Weights of a small GPT-style language model, trained from scratch on English Wikipedia.
Architecture: RMSNorm before each block, rotary positions, no biases in attention or MLP, untied embeddings, normalized queries and keys, some layers without attention, local attention windows, exclusive self-attention, hashed n-gram embeddings, an embedding shortcut, learned residual scales.
Each number is 500 + 50 x the weight over the matrix's rms, rounded and kept within 0 to 999. Layers, rows and columns count from 0. Numbers have three digits each.

# layer 5 MLP up, 1536x384, rms 0.0531, rows 593-642, columns 256-319
504486467465512618436607527491475518458489465469482504522476513488487464476505534603554554572604484448432525559514592577487511554483600529579530488527514516458530488505423532528492409470432471
595509329567474569426562522445535570555488460558518556425466500442438539528519541582563536493391537519515473465506590589425440458429482451580570555427568419554537557606585562596437450503442527
470507528495472471477527555509529497489537451485526479586533434456494471516429492473407510460450434429492486531523539405473552451600509520570616502480524426547502522451536569447450422550372519
518573568581519485498491480537610487455491451486432506584547448541487480504389513486455470472515500503477530478436564483515489504443493565597538601462592456477466527501436493498544498527539457
504539515433450381482510475524535484554453379470403597508494467458482558480381528547512439396563533565583525520432525411607517490418493527485522511558526461500538596577455504533552589527479456
522627454516518610465517507505564569416492499461512562503429508424410540427454501575503371470483372435564475566480471540427477571501473537541503526449385581542448456532411500543537460456564493
509488507523494508477410525564533464466492506544515508519511545529480524453542534513551464500540493494530544494474497513472479503459500491563460470500464486468495472547503545547444569505444485
506448600430441566511528445453477424503547448441516494424512432408486477550474462486487473529519302574434513485506448514485478562513471460580506518545512490566509559518440562565394504522453440
452490415466588528551478532546548595505439443458465623476439420494498566464500567469538566416425505500422477530494543467426471475498511514567554545580624502579559465569526506500509427515502496
592525561582453458471514474533485531467467463555492572498478488492436475521434501530445383426449503500531520480458592524484460428412459571511592516443583450500549571521466580570488550514477417
480530560509587476438459466324436578489436550538530593471425471432438559575494465455448490595491392485525490551601479469542475491475484474523474468415497573553536483503555520464505512481484450
569469388489498520475453471479503544593441514463555522462527486488498535518520514561551599553462453533437415540523589482499554547628506483551517557521426504493455572501434514520457517518497472
565558377530537504481446417512450582443425515558488520498513484501504540538598470533505539504549455503446515398511487573487500570497532521582507531574562528479528491549451586586469433519469440
412490485499500521389435537521514514484511487508540562503467478468526513522560409507535495457494474412411511515522511519430498484428537483450519424579552537532470520574465459557406532525446464
543555431485502525513514447517445465558424489457508597496551462473522663476505521468483521461475495492433478536546478529430452476589445507537525603524412530495514431530556487487541484509465449
483502499384531513483568493496569452430556523465447526417487442497541537511505484566473517547439447498489480440490530407529512451523503468538611525539549491534671537504440502449489451455485478
518555379459367472525502498342494496482463542550569597476460537476426469541492482504475376469381555439425423445514545467563546549527438551482577497547507516504541478519458520501480449599507498
517550551441424506503448403445538496463463407456555521423470378474517478485605569532483539442548510469444512548482538449508527524491428429538594521532542465534505601464530528543498522434457558
565512515520440434480492556478545511516474435511416541441432517554525577507448510470443511469484513526510482520504570518468521503479472547489482489467470574506536468514462543520433439498555475
572531582600488488516559498423528495485449485424509518545511435469524554432426575594447551529459549594427608410466516488521500520616470478465415530476514516506469570544452543472532397526556491
545511469525477576514525411493552534435456502458518528382459500463457538550513504540468481465392545552504490501641493467590466495450512598472531538577473548589522511511543545428409437478457527
508572394610457479511534514505499479499524463433410563504528459543386561571439466432534517478509487457571466434503499500498453530520398547456473574555454506443463643455432461522388589417512468
504505440416501516484417524489564431462436436456388520511474549552454469603517431463433566446440527483532465522468539391496571506480505502502500553526581471579449489523513455662474485453514485
574491537434368503546601502504535508458529573454440495340518563498514558488472509438489503492405544490564537481526503618556549475532437545562586463598548459487496571487540519442482447477515466
505516467433526647525481551402545434426402485473519542466518556432505558509445520533551487442542540436389598487515444493447505576439492570446547483472442555492516517512506506528451429466540397
529436503555442465519562560504494443364501496503451540555459408521523466473433493540516493522555588347464524463545524540509496610566506527506571556529451543503499619554516561549481432515416522
515585574385467570369488461548582523402357401497566530493477390414528431443451574614533499550469494483497574479451541538450538557461493478499527560552609569494577500523489507402430460514466531
459502460517414485461490577483445472609505444461513475448383469456518430514396553601529543490498428447488564496480486407525397590444470511529470542529521461505665543561482553552541536430483504
545552432472450448464490477447429453486491471392508458420512429546471549483548528579494462482458471520372557515445455504471498561525457467543487513455493484418551579547513653599530431437394498
602468512480453565495562394543546461413524439573562434453526470475429455484493518548436443542529513454383503529508482567428562555472535489523535474560512434488545529534556519523508457524529455
539538541480427611529530519485546562465400520413468520488389575432446469497521507506460474615518508495409653540467499493602566451494492494504474511539453440497509538519469538575369450453472474
522523504453389488506586598598419496495507493523566497458514496479460557563490500437487477484478508403537574480511507451431520567410487501534558500460525437596532500461549449459509379451469359
547510453474528486429479542451519425480521435552523526442513481419462539565580525466414443494472446486556434462481543362524536565481511531519558541586450481535500529518524486521500469472534434
526493555447445500442540524499477590500518461448518432522418421463426468507572497541517445533481430458488529548519495545487497513513481486513496574515443530509483551551432613560378505504480514
596569539542463412496545423470490530502452478493467402545490459551501565452482536458440542400592486618539466471463547495519572560539482525483507437451517510526433523517520568542456488516510444
533490503462496529490460441464608443423475494447524576434451502498431572593618571577374485426456408421510473510513541543462423523510425513537516585415534479444659458519366528466451544478416408
502533532567542546438472388433526520512521462492506533467478443553520586497604533546477503443446361481537403504509529435456481540438478508513458508458490429562524500491425478525433380446376512
420575518530432486528552487480457502566502445434501553336465502486553508618498444579563495504515434559499625587496474521416427514484425434527486496536487560482450487477490514564522477454503550
507611477486517545519459491557574600429422513499616454411502473466464472561430459431529437501538531503427520479513572518580528568426486510551524505538492579506447468461584577556476518594530494
524517512491485427524507532494452502417469520467513549569494517620516574548471570574408469440512485544416606562575609464477518546556522507537661422563565484483550494563436568568493467629461386
512520490543523558468587520478508521484426442475505515516533486459497524557513630576543446544531506517457545539485485571509527426535459491490614444473523509468525459549501524451534407403548563
486620487611520539482474593539545439465498404529517451513468489457497529540519431459558419504489425416478537405571522445521529446571425508499482508606457481499466485470445472504470502548530497
431446508547400545523497538477507555516506542522401517495475479523499484572578541543482497481391444496418483426572483579486596486495437657574569536586556464462556478506434504520422529465475440
546492525403444434469501476458532479543516478431439499457486479522483593512542490504486543530440519529536524418448505571516486505517496541466487463512444521485413512538504450532511491483508541
540542519515431513527488448543482554521469508510503533437517482542568421532472522492480412467558439528460580461586542572491582488609452575543504446464482427471637552468552561510553510518512432
519478493527558447309424536475482459477500441470542504509481450573468495505467426503421488569554464514513494534512565544417488527452506474476508407489519437520604484517509509475528505536503516
502431544549519424442506553500501474523552426518537562440456537466499472556598469561538483475518559470461523457511525498552473493546444586525473502431497599531521407470486513509416416496518479
538427499512459498466513496475533474483557497434445405416547549547544450547515567479527509469354527436572539510505445460495556417506494525533472461560490435555487499487513595496533614440527528
500504542550504518566510402406492480458470545494478615496573458530490478576533527610529524487441559604520523524529510564518479557501413538535475456516496467512496498526488560528504469426542486
545492428577444543400510456492548478585554476559416459523471510448534546559470464510572483479503408345448517493573679485523520509531579559538572452503632463538550483503578613504506482554349509
# layer 5 MLP down (transposed), 1536x384, rms 0.0492, rows 593-642, columns 256-319
482420457528478448470433414553520600520492524501399569532479571421548534534470514439510440501597559452431509481553488511453506515534490578533598343555499466491454437476420475426590602450540439
563546437460498376552521585575378443460545468439504469564463532481583503449344493501402501456446480610490425483513528494514510521485483457409472620460491495477431567552611538620481569484465622
556505443531528591480429540629428499500448436461547443434400490550485495546523485422513522597482515527539575554476463501501522583538397515444518410562502530450539487526480555509447513566570496
432540533508444482453511451548453503430503474448485531504449473509545544527431488440462473445549491445529469562593520439414458528468505539419487547503448415552470583546497483488553507580541563
661439565501479571528517464448401480456435558525497548491437505482512481462537517506516486594506556447426461513536541522438481465547517532418380588460463494517488441495549480449462473442453434
491535512434461518529409573603449390391477546481530527561503467516526451532587477512528501506477489497442555501495455403426551526545464528470533472507489434515418518453517444419524567471521497
464549483514499465562517462490521471509457477462527497602491451426470493464459483419613545524446483481454515496415478462475514422557515466598573488507492518467596509570460441551502527595491498
522415445525470504543549593431516448541522437561533551489555511485490428464471456486490423417558508492496490470578585500437404523514505363464511471499429506456440515493532533492561435471515455
523421491454440523676538485435581540532433586490500437518488478539415424511503383467490469420546448530496452494494482478514434452518563486455577468517452420517536494461367600460482466491600454
548480426536533537484543526434463437527506498567513576509545575568429508590533477483568442470580471575495423518498509502424469489440518571471578469467483505523481450407445466590538518537452551
495403488448535412485495568488492510464525535370396477430491508576582509471510387604433480503387465457512520518469421608437385502525371533546484525520415510565508507499480494555492553393487555
471550427423509542469504344455543407547448485521483492440460504603557517553465529403534560475549500521475475442443444524508483546504427497532597501534538400446421546553518435517432506509594455
519552555522486451482527564534504553443531447553544556491502518502573466554448483548361470454499541568541486484524535439463525448532530443409497466411394516527557427496532525523559526510561587
462450488460472489485542530493471579527487517481586461512556529566576502530608440469570512413466420606453460505449476521455556518584570487495460516503438519437624483558428562482527451465474545
378469575528415529460442612432536442507544482569512495502482562538529388544508346568491450580514489505528512505498539439612536492422544451498490426425530442442495583479431525494480538469515510
537414549447431516549483518552522571533504467501539471458558538576539486609596536527441563400470563391513433488439537502390495530559486516436434591427490535605490427573480589608488645509537457
481580567522483532488414468467547463509436547469489644504615560515544463336542571485416506593555521438553425507508431512414628453499434450491536578522444340487485523497543543529514454567589551
640509441622466526494605464487446597559467579482446545501531477464509558515371486414587439468514514515512536508550534523400434482517534610512571513477406461514451397457564541388510508574460458
474481487496346531527454475536467518453464513446538529505467415598628461485538479499522516476533450496506497466557546458474492582551494415544446417435535527494392513475516502497578533535558521
501531496530465553435435458560420522454547534477417507470470556465483568559472537505463529496553505522450526438448457495488469502492411502488485415523464346645483467472584488486494482478494514
496431616425523507590577473452484476541515449568515458466514460560547557487417515466472474574519482515534462460530480485537482490461426556530463473486530579475438473532534518487495446431539511
476474555399479520578392539549445476491486515529573479550484525506515515474498531452462422521510547621471494600567468490441468440494545532543507368482465497511508422524541509485552495496446509
555441503449484469558551561476560511470425527467445544583515557502584519519460596500522557491491510545602496475542530477532490456413487458526518483540524478450493509392533469412463424518424542
522492489530566458724544495497474536419626465560559517504502525525409489489473481500516490531472494569526466570422435453459440494468534526515486427509538548543385450468547532538535505455487474
497507561471494505503471436550397503555446523511457484491483464505512557531465490471503533469502464571465392481490459444399499468443476525486486556492525534457532550388538479532522556526395568
602552421530475455526469524529459498381578589489468528522532426494477455463477542520394521381585515472537522549616474372488451595449427569471471534490406446510563472501532455527586611426447517
534424597483483575500519454504520467502578461459484476531502561450521552584464434522605446531545572386503527479457483488488597497498475532488526474492405527652449439475507429510477520468495407
526523507491479464602462512516558466521564444414471491516508522542471499462452537507508493521461552500493576434482531490507454484377450580479381471467440453474606432402495516471548385488524476
486454484480543631383433462549494555505436508580466575390586555697457493508599429593435592462471456476524374569480577484509475475380605507552555465484541504382484484420573597514516478599533636
446503497589531511546422607478414461505526571534523498466460519589564511541487411507497489617542537548583405490462421438547495484500535498492603428513487554520448471425448520483581527477412505
548505480501572425665530472390529529524531518546492460500465534448528497447489494579464560539491377553497558495551464580641479429511388420452447498540490627558509491494555479502466460421551522
501500543508472525482524520482525441531561500491628573468534580581538469516534565509512522532554563505526455539474567463542508410471541525493480530427470499528477536501520567533539491657499615
472540486517492476492491497501553559475468495466468530587586528508473409507489557549529486530506508514573513494482476511511483426560500545580502509551504420550458525506476460495489493490543521
432479494427507479458484489561473450476474519539507450587508529500574478490456498466408389515557440508484435507515550448541440456465570403473511610514483466502412490532432488476502454501519498
506421530457473524538560539501534439517409415600490560571446558452518506532457473539595469511418498448531547537529491558452458444477502472401559484457503506404460443462433523555524532493564551
578424419475491430588513405536535552359528530512505467478498469565442504498471465509529522446598511394590469525504524543462510477553581425505493453489450482423402458480506506570544490475510568
493405452444508422522539414602502538469475500505578494586443477517521506583551493461505477544512585524488569537500395432549422491537509444533467433494413505468493501509485435572492448470578523
566415521462470581504440449518489498505458491506492475461459569575477585507494479501481467495460563477520503458574520468549488568463526449573512455544512517558488488547545493514476508516464503
588418586497576582441522538401520605550471460569484523491538587599561489445651523609476480536511531459490507521474580544548510596599463513508494558501461488538589455521401490454508460439461393
503471567530541466514557505488596485334500465527478473504560434559565463599406606642396508521376631499427615502634473492539458538602362593453636482588485469531454437541446523476448562383629383
485398574461489587472474545512465485452516556523502525497537561585477441506477522490571549439534499451542525443475514537497578594567399611537444520509560547512482489563544544504568511464532406
493535425534474512528456486519440545506483577500460568499493469464482486509514431550428489458486480552501568591435465452538513564448485466462544491557377458618508500431431464473455456540510580
501534453489533414485531451467480437503513489561537439519462484518439464428428426483452494475557470542572464477463512462504437547427468420499495399549460567486388480529526497468500432553534557
495517459461585512478537469513452525514462468597620404450518433516471511550475480461470417533510503531554451508509460503506441511488447549480425500489525469510434455516568495453463552441446586
551487465523527494257442499512596517480502504573518468462578440547506480501514532542388591409546519558511442476551501389530543547500478523540540523575495411438497523582510553561486401486493514
517592529474528556575574526509506605567554470494451541468520494430502473513478591482507462481437521459636488498574518589578476441529545498532530564475530539547548543411540454461469475510514461
503467519477518470410607490568466537491577505474599512479557531467447409482453605467569549469479587550491472484578592452478483484598532504563462420511562544493462497547507524506428546454498549
527524468542418579375477463504485530508580469530471533522466496456541476488527491623414438509485545552464492495460482575548484497519497445512419513518559497473541511501502399465555581390477477
506450398469418491609497486481456503464563461565483472477433507572496451564470443492421464431465508635529525529541566427494509453413548558579553473508425452456433517485405502521480459456538508
681547517322541513465547469541536540474498545423467547503473474443674472518527591571417486580432470439531521473488493568550440571485465512523488448496581620473467461493500433552488543490548440